Weights of a small transformer language model.
Size: 10 layers, width 576, 9 heads of 64, MLP 2304 GELU, 58M parameters.
Architecture: biases, tied embeddings, ALiBi.
Training: a variant of Adam for these matrices, 10907 steps.
Each number is 500 + 25 x the weight over its row's rms, rounded and kept within 0 to 999. Layers, rows and columns count from 0. Numbers have three digits each. The size before them is the row's rms in percent of the matrix's.

# layer 4 attention query, 576x576, rms 0.0344, rows 50-92, columns 448-511
077:541419500501482470502499504526514488532478506516469512495509516509526507449511541469498460535471478525536498546532455543527516531526492528517501521478538470499493508459481526487516502490479485
085:509503504494530475448511462481489481505499491477474538481503519507496507487478509495466470502497497556553456487503506497499531507498515498476460549512497548521480489515490520530537508468476533
086:472505452542535469511505494494491554507476495462437476512501519469494505481484542519520456522446456526521515529508478519488500535489469459500522498490517528520513460477484510497500457458505544
082:447483485526502450493558475524484485476532524504514464542492501531501473519485510486510454507524532515444509509485556474445485487484497506529470485519471495503539495520506475481532495508539455
082:529478513522508490501530460466511481503498503485500525547467491473545501513505487459544467538504429489525528468523514530529477519514545504424476508519479468491513513481535467473544512491517484
080:540491506475475501472514497469563484466524492481480515501444479492558471523539458477516462486541484485522515487489512470560514504500524527475491511471535530500498510497502495472534475495477487
078:510534494450470494494539453512487489527520482480525530487488467495485492490515471487467502507523519508471484465511543538544496463514533515496516532472492482494524518522497480467514546483494514
086:514522500526517532502511525494540485539526508501558433493495553506470498493485488437511506503544486476517495527519527546462459511505470544494512500495450534512471488502534529548506493531488537
081:527531479504441502506495497529478492482493531521493486479482489478502514492529509514476502534523520508509497511504503504528484472481519512499458478526510491516475505509511477471479484526506505
081:515511515493533514520489488484539503494491454501490517472491501557531506500502458498497489454495504476485507474519484496522496475501510502542496534500512494523496479464508509522489474488484516
078:500496494540500482514458471540448493519523510505474487519514488498565532489516543455537515521434471525538511501545545459454512520523518514463520479505505506501479477506491549562509529520537504
082:480493499467492474493502531514466495532505495480505441493486501499494534497502516482455453501483486501519498552482484518474487496471465534501518496528502507495516476493455508481492503520467511
082:470506560512528525501508511439474493509505517545509490496484550507487509489455535485530414507494444501463522481512521460455505498491515526529492527497451466478498496499480527505500514492536508
080:492508505495467450554492550537514475491500537464558478544517533470513494488431553528535491502485522499513528482482496468473483508511485538482449529489453503482523488498511496476477484509502527
096:535429470505501518464498526533482508499461478438518485497494503497519479474511500474481475495497520515483480509504516485507517506484475494523502453518532491494495521467487459531507464503497472
084:485498474501548480487502511486483464538513477492500532472498467484485483505501490527501509457467499495495455501574532513503457512528514460492493493474529509484478487444499491502525468468489480
090:481492500481490526491500463539518499469503482537534505483513520528485514457535505513489512534518495528496469522510584536553472516510480478476524499500493534493512527468479497543485499555509448
085:478514498472508494558523522492435521519488509516488469539510508522482496471509507471510509475534488509476549512445475503482512478533518531489456514483512498528545531534500558441480501489481503
087:480471474525480494507516477534493485504498503457480503495512474514520499521473527513495494467492516492452477473532479457544500481526474505492494528470528480492479500542505479501503479537527471
089:486532480498475461473516481505534458513521516512540502497535542534447502478472478482475547477511458491502491537500500518515505478507499505529449535527517487448514532491522509494468487499504488
084:574532547524505505486455525503540492507469526491548498488460473486467459488507525519464513520481472514485498510508474517494524471505525520492541505498505515492476508544487484465533505461501553
090:544453488533529490459502514501504490504500452524460504500493480489536483526504526475503544543497497473523468546496507465514477512490526439490472499529480503512501506499503472472521511475494502
085:544472506507503560531512475442483490512526479505544454442489519530497492478538454502486495537482441524510512512485463515514526501509469462495535510508501494477505491469502480528502509482523520
090:477493493471471512499486496515475487536458531483512483504502481512501517535486522475493479499472521506521511458517494488472503508496440524499494500459509493503501506476477493482503506509513453
089:509515471485493457490495519459467488489510483467504541489465485500515476525492487489505478504446546518508519497487505522482462516472480486519504449499466489522488429551544512507511515511466529
075:528556532455480484506497494494542498497490483494486447458480529497529491448515516494507533456492463531485485539509524536532512505506463503505482518524473495519515502484500490509472505450530469
079:493457475530485535522521500508493496498531465489492552490476509502501487489481493528516473488531492479499528500488499520506492495487510507518524462537506449458546492453502517538471516536534547
088:544462545501498525532509504489508508473465529515460480482518467485540480523495480517504507483537509495463527488512503539517518465512516479513529493489486496524501474484487433492529480512525538
085:504505483466486521527526523529511475528486512471505447482462521500496507511569484500508546480491494503492521495455508498482466477520507510472488496532472498494530509501478530490489501492526516
085:478540481464520514528465489464485494482479463547464509498497504493523486495509555482551521509560487531506440502501527481526483516486514464518516449495531464506521523527524498474529509519460527
088:476529511534508491467490493459526529484502511464463442516523499521479500509553479536547480489487488513515476555474476502472509528520474480507514525508479461507512514478540516554515514465498485
078:526479493467475541512490515512537493513480528449508512517490481487509482523470498487494528485474488491509547470523492498516521464501465518469527514473494523536528534471518483461523452523481469
079:495532524515486512497501436483504461493519489501488519503501499506496536544496510478514543518475465486502476527474514546510503449525516475524506500501503526437504505529492486535459468485509492
074:515455455464499518524462496509500512539472543497480480496491495485505495458495512523482498489509492487485559500480485500505530512490505457500534510510502499531532511467475489511486472514513509
086:493500525513511478525483481459518522456502503517467542467502526484464487513525510529511497500517517561475479476494539432506500493498530527566480466466524477496496529528509439522474539496505530
081:481504489480517482490491521486506504504539463524482536519514526512523511512464502484480497519565509456537535481513492498501511457528523493477470561552460545440476499490489492512478500459506518
091:490476479476470461548513488581418475478504497489535533512501479534473487469463487531545503482473493499512523506488495506491488497476487463498499559490560479490525469521534489482497484512513452
085:494517518518539495514480523544467528501502515507501498537472482493458518494529450499495519487453467493510515518538482470534491556490518487543494541521512456476501513495498499463513518514500466
088:476502476501498464467495472452552481512509499489472466506480522540491501511504500509513482511526481498511453464483470480493531508486491511492484493449501522487495503530504454511517508454525486
085:489506480477525512538549504497513538507501488484531458507491493493506482511478538489525457468502512515534484496474542453495513487489492542498443526523478513511535512497512488512492478459522538
087:483470530506560479474470530464478495482485494527448457522471507522533497543558501534502502473508510532455541502505530523532512539513482526472495515511475540462531496540475484515481506478523498
090:465523498480440468532493504482498477496507524516473507553524497535487525484495477506483498483505511483535504495436480518455497530510518528486527561528496493515519464461501514548485514491505503
089:470451469519475535445508518481505495517456471533492530488517513477506484472503507467546507529500517489489510463494494447521501543519471507492446508469496503550492547477496438487516434511514466
# layer 4 attention key, 576x576, rms 0.0334, rows 50-92, columns 448-511
083:492529526487540531472493489485477492502521481478524517497499454471461468533494508558444512498495512537459546485497514531488552520514454481483524492491506502606506477525479513480501507518531492
086:532451495501504498506541514527461508464523482535505516498480477499511520457500476490525478489537521496526530497535488485520468507502476458526486497487555506441515520484528491506498512519484523
087:530482530515497522486527496465508511505479512506488476521520541502474541463477535478476470463488530476519517459489531460435522494500488496466516505508531495503519451507530498522466514491518487
082:466528522469503496513486508520546468497465545530454502525482498520525518479496461486487513535485538507508535510468525501508522465485476512518470487484506496500522481507495502489488499513475521
082:459472520474477524503515488527497583509471498527496467515538486502511492495533509517441530499458499508480519508439500506523481499479534474497543523517524501484483534548480485506482430476531533
080:496500520486537514507503470509460478529559503521492498505487496485504481485474482489467514510512500520484512499470526520473530479586508491524474516484513512570507521512460516487520467469531517
082:498490532499536532492495524506482511499524526495469529487543495516447465529478543552511500485499474534531513504507479512476497469515475497502505485519508548531521450527513461464501490462493497
087:512518543521510499513498504520457480485481506476478500504507501480526532474516502509512497543481526483496518477488499486509513487473515498520513509513495468479528503513429555514507489499476520
083:500488503478525526527501515464507491509450516500488486490519491486462514524503487451486524464465502477475466472500497513546542506507472521487501514488503501579479532522482486501527480515513504
083:534554490476528480512515481530481489493536508495538509497513549491484492519480470509497510505521515518494489473499527478471504509516479479499523482436506525482511485496464495511504544463507512
078:492489503483478495495489440494513491490512500512540501468540503456497483452465470505507502437536517474500502480548501516506489505454532477470505552508544486452499490496472489471523524497490484
085:504489471532509449517486467479486504471520494540514508505485496539482479489512495478511495507502432484532502483488526495490495482468517503488461510491522488463510494502470465528484506526505501
084:528506504478463464522484535522528486495500539523466519516489520484549532481506471474517516565544511496491481505488495470460516556458485522490492501538509485513512488535486527500505478517495551
084:483511486483467527479506499519477514546522524541464475473509510544503539509550460518508490479501493470481536537512498525487452514503573461521498455518487452413470462505469495498497502453508496
094:518503513544518508514507468489466459495511512484476568466511489484497528469480513516484495480530498485473489470499491500492564481533467479505461487497525543552464532489483505502544492453459482
085:470503486527517509458467482451523479487505520510498578528502498554540536479511538506506484485539481516465516430507470459494491528485452493516490502523523518480516499484481519520488518469511483
091:485525462506522499480529479518469492530496534474504500493506503509502492568492508480473464483485545491497479527494469557535467489492489499507508490461495503551465492516515534486498477547526512
084:484531536539468495477470530473471504481507536495534476498481492498465523507501502535516472504497508508519530528483550505462522481487509494535543510473455490555505504499482514504521517490529483
088:515477485504528510491515506461513478546484506489466502494525508501460495494517489538504503525514511483499460507484513482488490510462461508457486488476483509453526503497536504492527511454482511
090:446521532520509487558495503518473524521541523514467467452490507470516513479515483510516494506504512505495510518514465513512504503525490493514539493470500524481465488519511531519495479516475483
087:496501536486473536539511496466509555493518499485530476507466524511522544529494513500504505528496497519530546491467483483523471513445493495523520447532471426561494522512540530513487527474515533
092:489449524555521552473524496478472488533438521444541479470560491543475522539515512542488483437487489517477506444509498507498492516549485517508509505448491481531476480478501512462520511494500487
085:508464474489515514465507491479578535459513471469468569527473508508479469487464523516445540494497535490460481498482483484504501490536492464527547519465514540482471523469522475526504530442484479
091:488484530543552481473520498507489503511480474535503513516503478538516495495534481471514506490528507487465489489517499499500497452452511530507505516508472463449510490492502524489501528510514526
087:504494478454504478522500533511517482478468493535503513508523450534547466466493472502524483448524491476488508549493483476567515471518522525528518537522489530453517492471485494473515533517533482
086:542531526506496510522509470479483519549495517471528540469496529514478546505497479495468457490481528515467534452493513481454516510476504555484487496510478496541496495524541535481494479483507538
082:521511495497512471487483505549516486480497503492478461497463453479526497444487490514492548477481488490466469510493522532546536447511479464497535498490517522437481493497502471496514477481478522
088:496485502530488492474437484495486486502482518480466499457481484503496510521522482506437526491458521517483535508492464498503521553498476519501517482524509456548480516504480483487540502486490494
088:454527506510506495553530509456493462532530561505480489509494485478483496564470510493470490484456476477483495464498474524432517531492477525507492496479500463537505526509507494563491518459507492
087:497504484481491514515482432485504466485525514498527508485516503535477480521512473484455463508456499512498520494509485511447534504506505528514488498498494510523510511492539460489515500491507484
091:475520474447496527525500498517500496506546513500533505479486545483508499508454477482486527548523525511516508478533500533539479526469486476525565494535516536443461514506499506522481476525517518
083:516503521535490510524531488478443488513520512463504502484520493530459528518503479525468480482495486478530543464474482516471533514458457524490456496458516441569485483479504536548493515488504518
083:479503442512508479487489544539539486474476489503485478483517458495544487465493490524489498478531476505502453506517468517573538490507451525515490459481515538458455521462500478497505481508476513
082:504516492514510522515525486490468477535496525492501510497498481531488516524480511498474517498488476511468530504465491522474532525469492517463478490491473438538505526476463522483521490515476511
086:512500491452528499521460441494519452515503495551498493493480502490506492482482471463529486497496493505458464530504478483524474509507474505466521499474535513477490513508518467523498526467484497
082:517489518489489488501488516564485493481473506532509500535499456457535498510513449503521510523484496493523469537487467562499483501504473464535483464467483509480519470477525517477490478522447508
092:476519508531502546506512469484563497515485517484525500485497522454463497505500529516522505517497490497495486525503490518497459501517573497473496466496491488510487526538537492507511517483497471
087:516466483474485564520501502453507521501519501472511475510563511490474502517479546527544483504529510456471479498449531458497514476495501468478469526525508541482491521517521528478507503461492529
086:469476503503488533556482467472465500499475508510484543485501483499460491514513510491493533471503480498466489467529506475554549482521541481541523550467487487520501500482476547517582514446499510
086:486524553467454488541508505535534465514537552513528493459453540518480554498465475517509473524494487500499516489540487512512487500481520478564441490468473470486476503519498498518518507515483457
087:523501483504477542529518479532514515521497506509484486484493516473481498511498457488483522519515525504505478504467479476483487560485493476513520512488546519542489450495523520525523504493502519
091:507531536520503488459533563528513484507516512505528524524486452496513515491479467451498518511535501491562495503520539534490524480507482513499514471494498517514507490478470530462490465542502501
087:480493498474541501491500474475421486512489501480491531476536511486474529524507563487475524518488497525468520489519553528469519484482501492487490495471482491578482530478534453523550513437526513
# layer 4 attention value, 576x576, rms 0.0292, rows 0-63, columns 448-511
106:489532486546477497500426537522472534508525521515496473475468542528515513499473490473476513444493510534464532506519524487522551501506518493500474509519484515502495505501502487509500530523512468
111:501469490498483493528521502480455523460460472520522461496489463478507515467476510489522463499495527537473459480503470474534486452469516455495467493482529511516492483504538518554509511518476543
105:532481526494468494468521495506538509511535531500454467499506540482537479538469522497487486509515494521514480501495480471472503512477502466517559533514521467475523523524489496466494481503502511
111:542491515469538490493523490511511474513514528511500501513506498457482503509479508524454540480488561507511468525507505526475491474506498504481507470503505515491471488531549520529523526450509488
116:489516480538501479529519491479479529517477492509481512466502516544470486480475494513463537458498457517492457482506520524531500483533517475444460473546478528483458420505535495490507475496478524
113:514431494512501458546454510470504509494529478523456481479448491506509452461510522529479509444474500512498494500487500520515457441492516511485486488542497488501486524482488497508530526515494486
110:511485479488501513491554524544525492513483520524516470462520558490549500505451486474473490518465502498522476522520483478506483508454513534461537500534514460523475491514497533476501468530534534
113:533530512518506473489456461532489497483502500501508484532442497525496534482493482488509476487437499461539490487522550517490499501517489500458529457513509457509503497485486530504467536506505521
108:483561511479519562449542459500494499438520455471486531537491560518518494511501479496506519509505555483508513489487453498513418562543495489508470483495513530515492516529512486461509497494493523
111:467511488484508503477474463548520484479496477480459471525515482505482499466441491529487476503507528528538489484503499494512526502508456538466471550501456471507485477481499536506511479527498545
107:541488535523527491512459485494528475517533485517537531525490479476491525502471495514488482486489477530473505440466487481484514480463519547469512536490473519494531502500498530506484494483477529
110:484483511467484539494474503511482496500517501530505506529468474496471544542550548495490480481468420515484493514486495491511507506496518449464524524535484494526518524454472513543517464500508487
117:518496496552516526495473472512500480488464515490463485515516534452493513555486485512480524509516511512466491460485490512529529520504532501506501493513514508489512502477504502535547542523528456
107:506482490525513518501485479516513445489551507499491499496505532508508459512495491507475530445506492489498481522490558484504475434484491468506525481508513531509502532505504492472535504512491504
112:480494507495511467510503530497486550505499525488517469468512451532484497443481540502494491549461525522506461484487429538492510491500519531508504499533504491494470538491496506482490435492527492
108:519450490498498482459484523511496483466546513509517466519491514488497480434553537487545487485539509533511504525491523508528445494512491466525470495526482517482466501518532510443502506527468478
108:498512486505473505488469480496495521518493526498472475494463515472506524452521510481478464478509507494562506490524487507510507510508500488499531519511518493512520540505448487535496526470496493
108:494493455507511511505526551474427544498529486471485498497503495500502474473498463491491484473492524578451526480476533519481524498499498512488487546474472482493457488502458500484500510499509491
114:491539479514530515538529510521537502490496521510540524540496480490499507474488471481505525496509547467513487543493501497496517529505530490511517447521498536486500483501530447492489514497509519
102:477518517490530540498480486488526515535472517511476479498493500464492533503549473528517551513500493500473505475508458465471464493516518533482509475485531522516525512501511452543477510493514500
112:485435541539511504521531480501518503504494507547523498538501453510530553526505535551537474448491503482484489528468489452471483471502492524528475518465510482477535481478497507542478538531475523
107:503489467489467442542520557465465482537511492463501483470535478507534529457508478510467497485474521517433459540529504526511509510542508528495466515491536492491491536468520526537500474528507509
108:500539469548520474489472510485531483521511518477471526521544509464490505555507474464517474504520557477528440474542542498494517472465483482529501477514477474497491497501512532508465503427498491
115:488504485468456491481509488455554480511524509511523507538470495465520525512524435503453453509453449487497506523492522462482545538503509532489522519489493500526501524470491475534498487553529508
110:473497502527513486511501478502490509510527486463521514529478499468460569510515492518456486461480480503493541504521517458515470494491557500496486464492515507499478458472498500485489572466517520
111:470518482457477486434519486552491525542485505532506487500479478543523470497510502471510496495465544502520507479493540455510511493523515451498461479491498528512480506557506484554510517492542510
107:530496512514469529520436529477470479485486499511455447515485533546524511489508486500504477506518485496517503495503480502496503530517549500499506481514480532513536526467480481544513516487538481
107:525471515524513474526473496497504482475447486535510469511469454502494501477512490485475530536498520500512515509544537536495457502531529472502537519506489526523530506550508506537486483485492487
108:523524502457459472482521501457512485535511532537508530492465489460482476549508456481515496454515498499510501516476540519476507534481449498508475537481492522506497538519497496455502477536496474
111:470536506479506481464488510506495494489470520509499508503482514505506535507515534489476466459504490530516483549483506529534494559471515523459489482519483487514498460459502554493465498453480481
110:527519505499483454532481476508497530537491524534484491466484506527495496478520506474489516510471437502473512516473481511474505473482514500458508526502496491468457477526523514510525491486515504
108:521504512516486533512501464522537460516457493489469482498483518510527473474488484495478504530554454491502471454511492506493568479509526518514511522447496472504520513512533512554468512466481540
109:527516507478501556472540498504484492494479470505552493495450485499524492544470495510517550516477523460448499526505465505515531521477520494520476470465497517488508477463465536510487459469518431
115:485553480511511493443480517524521514500524458512533514506451468513523516498507505474511549538488511488519472512561548490504489527499467491522471488506470485499469482510493494441498499518503521
109:537492519502492463501520475480508542576525490493534541535528481495509519475496494538446495514494494514508491503503472477474514517493527536495507492498509502496491528484505520490478476535486535
109:534471468509510505494528529501457479524513520555482530494496539473498499531527463536497500515494517524474523501477522491472495459494533481511482452525526506490543523482449513451500513475497520
112:522517508492506495444514521502518474533500514556518496502461460496487498464469540499503487490498475517510445503473535504529483480516515492480513498474490492483544443484466502492509500527480520
111:456513516516506502503492466514549515437498536514445518540513494534491523460480514504463540458461475462516447484517473518499443502513504511533521507518502485493479495494471474486498516528524520
109:511526535501552487507479491499549489481481465471473515560471515447507460474509507491481520479501522453512505500503513511508486523496555455539482471450497486466478446492499529493481513473490504
108:476536487534539480531485495520473491509490513496503454528484518500496506491543475480522495470459526451477507461491504509507485494487503484505470520507510541487511502468493501505479487507444504
107:564498491529518466508518455498514496500502508468498513508472466496510474494475530484521466466508482515506494528460498504499494520476507473463499456508514520508489511538498485537472512543498494
104:526519485499536530496511505475551499479468504495470465548476510474500477499506497500522526490489474522537516488516501500478479491526510477508537483479474573519498514569541501476528527478513512
113:521483500460523515516498462546506495467491530504505475466497502452528502546442461511470507475449557478438509517504487468465508469520491527497569493454536474501503500512506487483493543463504500
110:521497491513546511507493536462545473434483489522465494501496536484542526534519504510491527499509540548473490518517512490484477486494533515524508493486518490522513502544544483466497523454543453
112:444524544504492499516506517443513536479514479532491527528520488515515496452487528530490462532488516531509447550491463509517506482507466531483458511456494509517479465471506529520483523508477518
104:501531482484545512521499482472525528518521449487457479514503476527520458464501489465514478504523492496498531529454511514529487519490468522525520466492521509490476506474541497502513532495497553
110:465457509525531501516502480517503477493501505458483473501563522489475539518515482537492500485528492551478504503527515544496524484492556487499496473508512489514504505469495490529509498487492516
111:509496515474520464474529469504497516515514517510469485488530495477483491479497517486477478516517532550508549463496484516495490516513520497534467507540504495497509519442480497522469461493472483
114:487534525499562497548487524505528492494499463470498512489512482442495467517462504495518506498531506480514530559471515486510544480506504503511522467461508529483479474529488573484515501513549553
110:488489524509529499467512546512473529473533488471532487529517496483488508512492530496467516468461477497478454537516558501519476466488514514525480546448441506497494505534506522497510484488516454
101:477509498491459504506552504504514530499542511519506495521536500517527503519501500478464485533465494486491501502485500526473479481498498537462514504504517488491509503502460500479513454484484543
106:470508491504525526516501504469521465472490473505543480509452496497491506481502527500517492501509489505496527465500537523488510487487506456521561496522483505491459497528518489488468472508521463
110:509529505490451497499500477521515508505471472498519486508505544465488524526497502539496498485518462482504427459451493489495467487510541458521499540476543483510501477495484475523530537478494509
113:489514479534486487502474454517479477477500462527541552552516507481473488489473467535465509522524519492468478527456535492454495465504524456510528446465495536495523484509501435553532556494519506
105:542501489512457486523511491545507514476538469517511520501483512475512494473491453493457536518547514543518493508479474491502534499523547528490508525528484493496513495546529515520499498495497513
112:501440529489517488512501527507537524523493527494493489480517550496524498479483507569507473486547530523504446470520422503461465430525506513480504519508498481496544477473527516509481488511516533
115:552531458506517552506511495465526515524499543488432538539513497524495484478507435529491500548505477511503467517535515507488507532508521535562533481506488554510502481514480473493511502522502533
112:477487468553487534490447492488470490512518519481487453549510504466504493527538468542478512497500501531495508509458459547512457475474508530494519490532503489521488499503544485503514480484503536
117:537507495525508473464516538522484465514490504484503526483455507471542522501525518492529511454478511492503505437525515465486555466484511498507489485463527463502514530485532537477490520501432488
108:519490494474493479466444491495537497543520484547478464515543500479480489485482509506516540526487541528526518487521486515510522551518455509509473490505514481507483493561492496451476482519467467
108:492484479499503513472487489447512501497493508495469485555468467531499511520478517518522497473453453477517486506539536468496472505489502502480502483517493500511551533523533514532502478498467530
121:521490472500483493466464509513521496522521502471502507508478498506505478479463467497511498476531498487500574464498533541522525506473493501482528491519508506487488523465478522484462531451511499
108:497469497505463471526487506499480514506504541508535544493495483522497508493463480491462496490483504497487474526481523471518486473483526523469466505526477513510488533531517473465495466454519520
107:526516497511482513537520474461481524495527475518471515498518470503510529481497476532471468513518472479560520512506460469487445501524501482491504502503512519484506432529500489530521468547520536
# layer 4 attention output (transposed), 576x576, rms 0.0297, rows 0-63, columns 448-511
106:519496462461500523477501520490534483509478491540466501480524460522497491466491494489519495530466462487513457492485532476530495479540461452487489526525513507441483492509501494537472490485451516
109:498487443528513468506525565499468522517539483495533520480476517514477476521508480502494509479502522486496507487507526470509491459517500497443479513494498534510527496473483514464469506466535498
104:497489553491466501516488477490523511421471502483490498488470499530546480508492458524512506489508484449490500481525509501524491494475472493457498497505500504480502474527456474486494507508499539
110:455517541489464464518539499488460489467501503472512476521478533551504492466523454519477498490508475496473489515492475493520507488493499476481487507487491518512477479526527490482493503472552572
109:466494497463474475466506516455506485502512456519471503518531541513486510527513557493497519485512543486514523499483514451487524477507504525517485524495491550512520500509513498545460564516517520
110:491460552504498537489539475496523514533494528515513432458529508492484520553438510523523480496469504525518496514505516467504462530497523519483496479483503506470440508511492533504506483495543459
109:524534515469510504522523497495503487485511507479488548491509502478511498477536487513508482511494531499506512483441467513480527492535489513549497511496500506509515499479484504481487509478524540
112:535530468494504527486537524482518475498467469542506486494485503460480504510474538537524489505514495539480509503501496502510512525530463485498508493510471539483498472482530518514519480466520470
107:504485450460522480515509451491499503525475526538471508504513484494531478500476504478486483497528483527492460534463540523443516509503496491505511472514513522499521514468550519511505498537514446
108:478492469492504505503522517504428514477532481532504483466463483460501505497556517542454478476507528494495453545514532528496523448520489489519514510505517542555472517477489504536491481469519509
106:532507563500497552510484453511529491473473504520492526480517479469469502547501543510510505524521478487532528512487524498547485521516498490503509515513462488527530554507521484542493516502480467
107:537470538508499496473507480538481525458458499494492445515481518485493506487476527534505515513461514504554528450489461495457522479506528497484507464505516503547431494506519517534494512535500435
112:462514498494493482506493490459500508505501485486502500525518488544508472497494457514506478492522493479470457494470472513488525448497474513521493482471491552456531468523495477497451516467521535
104:520492500510482504474494500522463514500472548495483501459510486514509493543478495517487500486502489460543448518524514495473496529501511537498513477466549515448491519491430474479524563511461491
109:536512473478519541501504495507475512526478458509516486518503549515509491491544474498534495527508525539516531494469476538472504492508517512475507489521504491548518508490507509511506487509533470
103:469523519497556520531535476496540507478489469522462525478529458490485503499446502531504504511528500507509497530495480481477493551475541488509523497498481456422547457474458513510472507480531517
106:515475473505481496515453499475523472451515523517540454479521492509492496485530492561473496503539469499515463515503490514497527484504499555504508468495523542473438475490458482520503511483481546
106:495477480501517552449521501525517505487493460500471506524507512530534496501525493479507490504515508462552476512516507495541466467510533514495457472513469530510492503452483471517481511489438489
110:473449569472509525460465475501513519487521522460504474557541509513487497504490519467470488467503519484495486514510507536522488514482531480490512487469503516498464486479524526533440526474530518
102:509519543463503508512485496508456523514499481471513484517526498478501512482507490490487562543506502570467527483501480468482492483493499523513528465498520501548511507503548526503470518528481540
110:518525509487505501474492506503541520496498518523501463537468526509486502507460478457517492509511542513509500486494502478514507559452497498496556513471507522514522545526502532517511516507470468
105:497468534458505483537478519496543492497535524502497515498497508524447481511504550500535538507518468526502477502487488519482476507528462518453512510488555498494519461506541509497481534486505531
110:511524501501518541512536510481481481534522489491507501466494485483537494488525492498488485499495498474526550502472476471505493490502523497492496535481488490525513502519492480490504492467548511
111:538507552490463516489510524524453466479488469504496475493491471480484492508509529497530507491479512497520480490487491564512486517499490494486474465451522505466503532500488550467479555506478492
112:514505503505532484474507490506534476535519482534504516501551465493497500518495526490506480499481556470498496495515522477448480495497541479550488491483476536515476534452509502509520459500461488
110:496510463465520483519513461489449472479504476527458501528510530460507537504511502520512497477545495503465540497489522530480480470523476492517513440494465524536546470504496459540455503504458522
106:478511484517516521458482515513484585534489472488530500529543467463466487509464526481482553512523502514492503480494498509533499481482486503457487457497500464466510494553527513510508471516494525
106:497526429508563562498502532497504543502529507529522517484528446495492492485525490518515529478479507540517530524491515497484495494498528510498512533471490517514519502477484479488517539499563498
110:485523546512496523472483523530512489474480496503447489465474492486456525488502507496515516476515546452530492509462493492509474459538501518495467503493503474543472474523458479542490530497501510
109:484513458449463475514483528491492523461503462522517490506530535528477513444512501545484529483535466518518538497491463484524546488513462484468462503520459476470554472501480500511507536536533524
106:521535481464513456510489479517525503494531432509506442474522542523497501462511468520485457501487462528522533530484517492503481540521531512483520505524516467517512469494492506559453533517508492
107:498474494455518497487458485514521503480465546500458430500515460437545516536523518509473514465473532492488524451517509509504504524539480495465516506473516502558507496546542514565456482504512457
109:507515492472512496497530512536528517520471491438498541480516471517459479515529479498525494501465518509462532484505486514524503512502527491455500471522473475526549492478496480528498493534475529
115:480510520485532504511534479500508479511481516490483473500479449503510496539522539474526460484512495509480537518494513493500507503513517478514472506506497469496517523477511511508519491472483444
109:521526521514488512536507488500492457455511530504473533530468520515487483569495557496506464498506485511490492475533501499486502517499490502459475519480487502470522502461508498479479500498511498
108:491526501509454468485538458508486529514482512477527504489534497517545537491466464514513520503477501533522498491509483446516491496471517475500444493453572502503499487495512483459544503501500517
111:540501465490478453477485493509498503473486489468460545500520446501490487482541457506443468487467477515478531484509501491515536453520512517475485489480493470515504468518484508537471523510446514
106:475512466517484491525479472489441521479530516489454468492494508481467495538488550463517497500541503566467456522480516521472539553487481506504540502492537509504505532518512516499506502503485520
108:476487514478491486466480523475542558472523529510489466500499511460475535496489531489510498499538507493489523537498510513496545497489511508526511502499475504501513537515519501480476469500536502
107:518524471501501479509526465539522522473488521509476477495517477523526533508508504502513513523493528535519496517512521506545496498527527527542487481509529481460500479496506462486486538500478491
103:481474490458520519457466474505486485485486524555523531495482492512513490497493498531526499481493529427471482538494488500489473540551485485471483476520495508501467526506514503523490463486532474
102:441528513481526487507508500460470483477482472476463504512502514465510542457512502517461499513501544491524475532505468452454533485469532500514451493503533479547497500481500473465460488495518491
111:478499507518471475463522523464524490510463532470506499516475512524496545489496540494505505483526472484470469505482508484461463451535505510488492516512520539533534479502533490517497507484531490
108:462499471552491517529463525509507529543468485496495483518517542522514519488539519464518500505510502501528512507519524483510466506503541488447469557515491451508489482525508501474516525525537482
110:504485519511466514496505528506463484497465540478502538520515514476482512515531509491466472480481505469507505489486492548508527486525481494523534462463522488557424505549561488520491457547473500
104:522456539466528507496489490512519510472515533515480494482520482496465502489500528449488481474468481493444478493503502502520476480535500481536520477491500487469533488507510472485446472503513492
109:536499532461506543501443512507525532448504505525504490497501477465529509544493501504489476490514504529521514493497522505469510495503481524485485508486478520543514544502481470519469557494505526
108:511475508497502473537509481520468538492518505524481541500496442512511487519500481501485490505466515548453465538481524532488513468477520499506471515502554521510491494512556474516502483494502511
113:506539512508512475490512526456475464529467565518474536451472542494475518559480499478492501468522527501520493488491506439462499498512496490506551529500489484518531524492474483517457486513474485
108:489545496514487466511550531473489480454430457481520521509484520505526483511507499502522473520558522509534507474509513473432501517494506533502521534469479464489476511447467465469539503516516508
097:537509472506485518482475507531505477489495483505505503463484515504504489513482501494500527461501485531537526494540538499502521506508461505496496472511483487540522488524454495518518530500434527
106:504523498460562562480502509528487471496506509507474550453525476470416480509496484488474514478490506526456462492494446507488499484516521493486506492522540505482536515509480484489503495510519521
109:489522467518497460524458476517516469484545513486488561491497499528508506473516516482515501545517487486547489505473525505511489467538499474503520502509493502533515512498517463490510496528498496
110:504482473459467516497497462519472489480455528470508526508514494474534515508482521520525497468456506527494475463507513522474478494556546500523499471497487525504507537517525470524498467505508474
105:466490456473506512457456498476519485526515498476488477466542524534468510491498486483510518490499516474503511488542488514486473485473479508478491502493486476547525492505494476477504525488589533
110:470492555459485465529488503496470483491489496525513506517461541523509488528473454504495562492485492547522517482517479494513498511481477503457505521497538503490541532468455494525506481522532493
110:500532564475499509514500472475529476532531497493480442472485496457496472506504489508544472508468487474519521516487540537489503537510506502490518526491487467537453465550510483474517481491507491
109:465513510455520481531537485533474513508490511487503436493505476503549511507541527505520526470436534516512481532514493438478501503477478501484526543488539496475514481478501486515480470482499550
115:506509534476514527462538531479528515499490532544510482499494503539538508541503505518532516518555486448501509498490514473538522536478521480515462536485515539527466508480549484519531467527495473
104:500465497478508517548528453511484501528514512478504502443490484483515514488515484525484484480463484528512503529467456502471501530467549499521478548513527505562475495487555489493498456502496504
106:550479459463456484470494487463501509474455492499526453492484464468489483505475466510473523501527467513514531498539471454478549520495499465537551498463512518500442509505506500477487520518515512
117:473483499486525548469475488530501488515543540523479489476534489481494507515509569521516516509522491450531506518502518500530484477540483485463482477476454506468495481534511505510490473498550547
108:529471513479483536491519510523488496525508456484492473473507466516503471509518539504533491451497529534488507518498515454505480475506514533455526487482491523440530484513481558503458498439511517
104:542503487465524476494484523480469484479484498507456475472510538515494526499486528474527493500490516521475512507458478551459500514502503531539519457476517522544478508560478475543502515528461443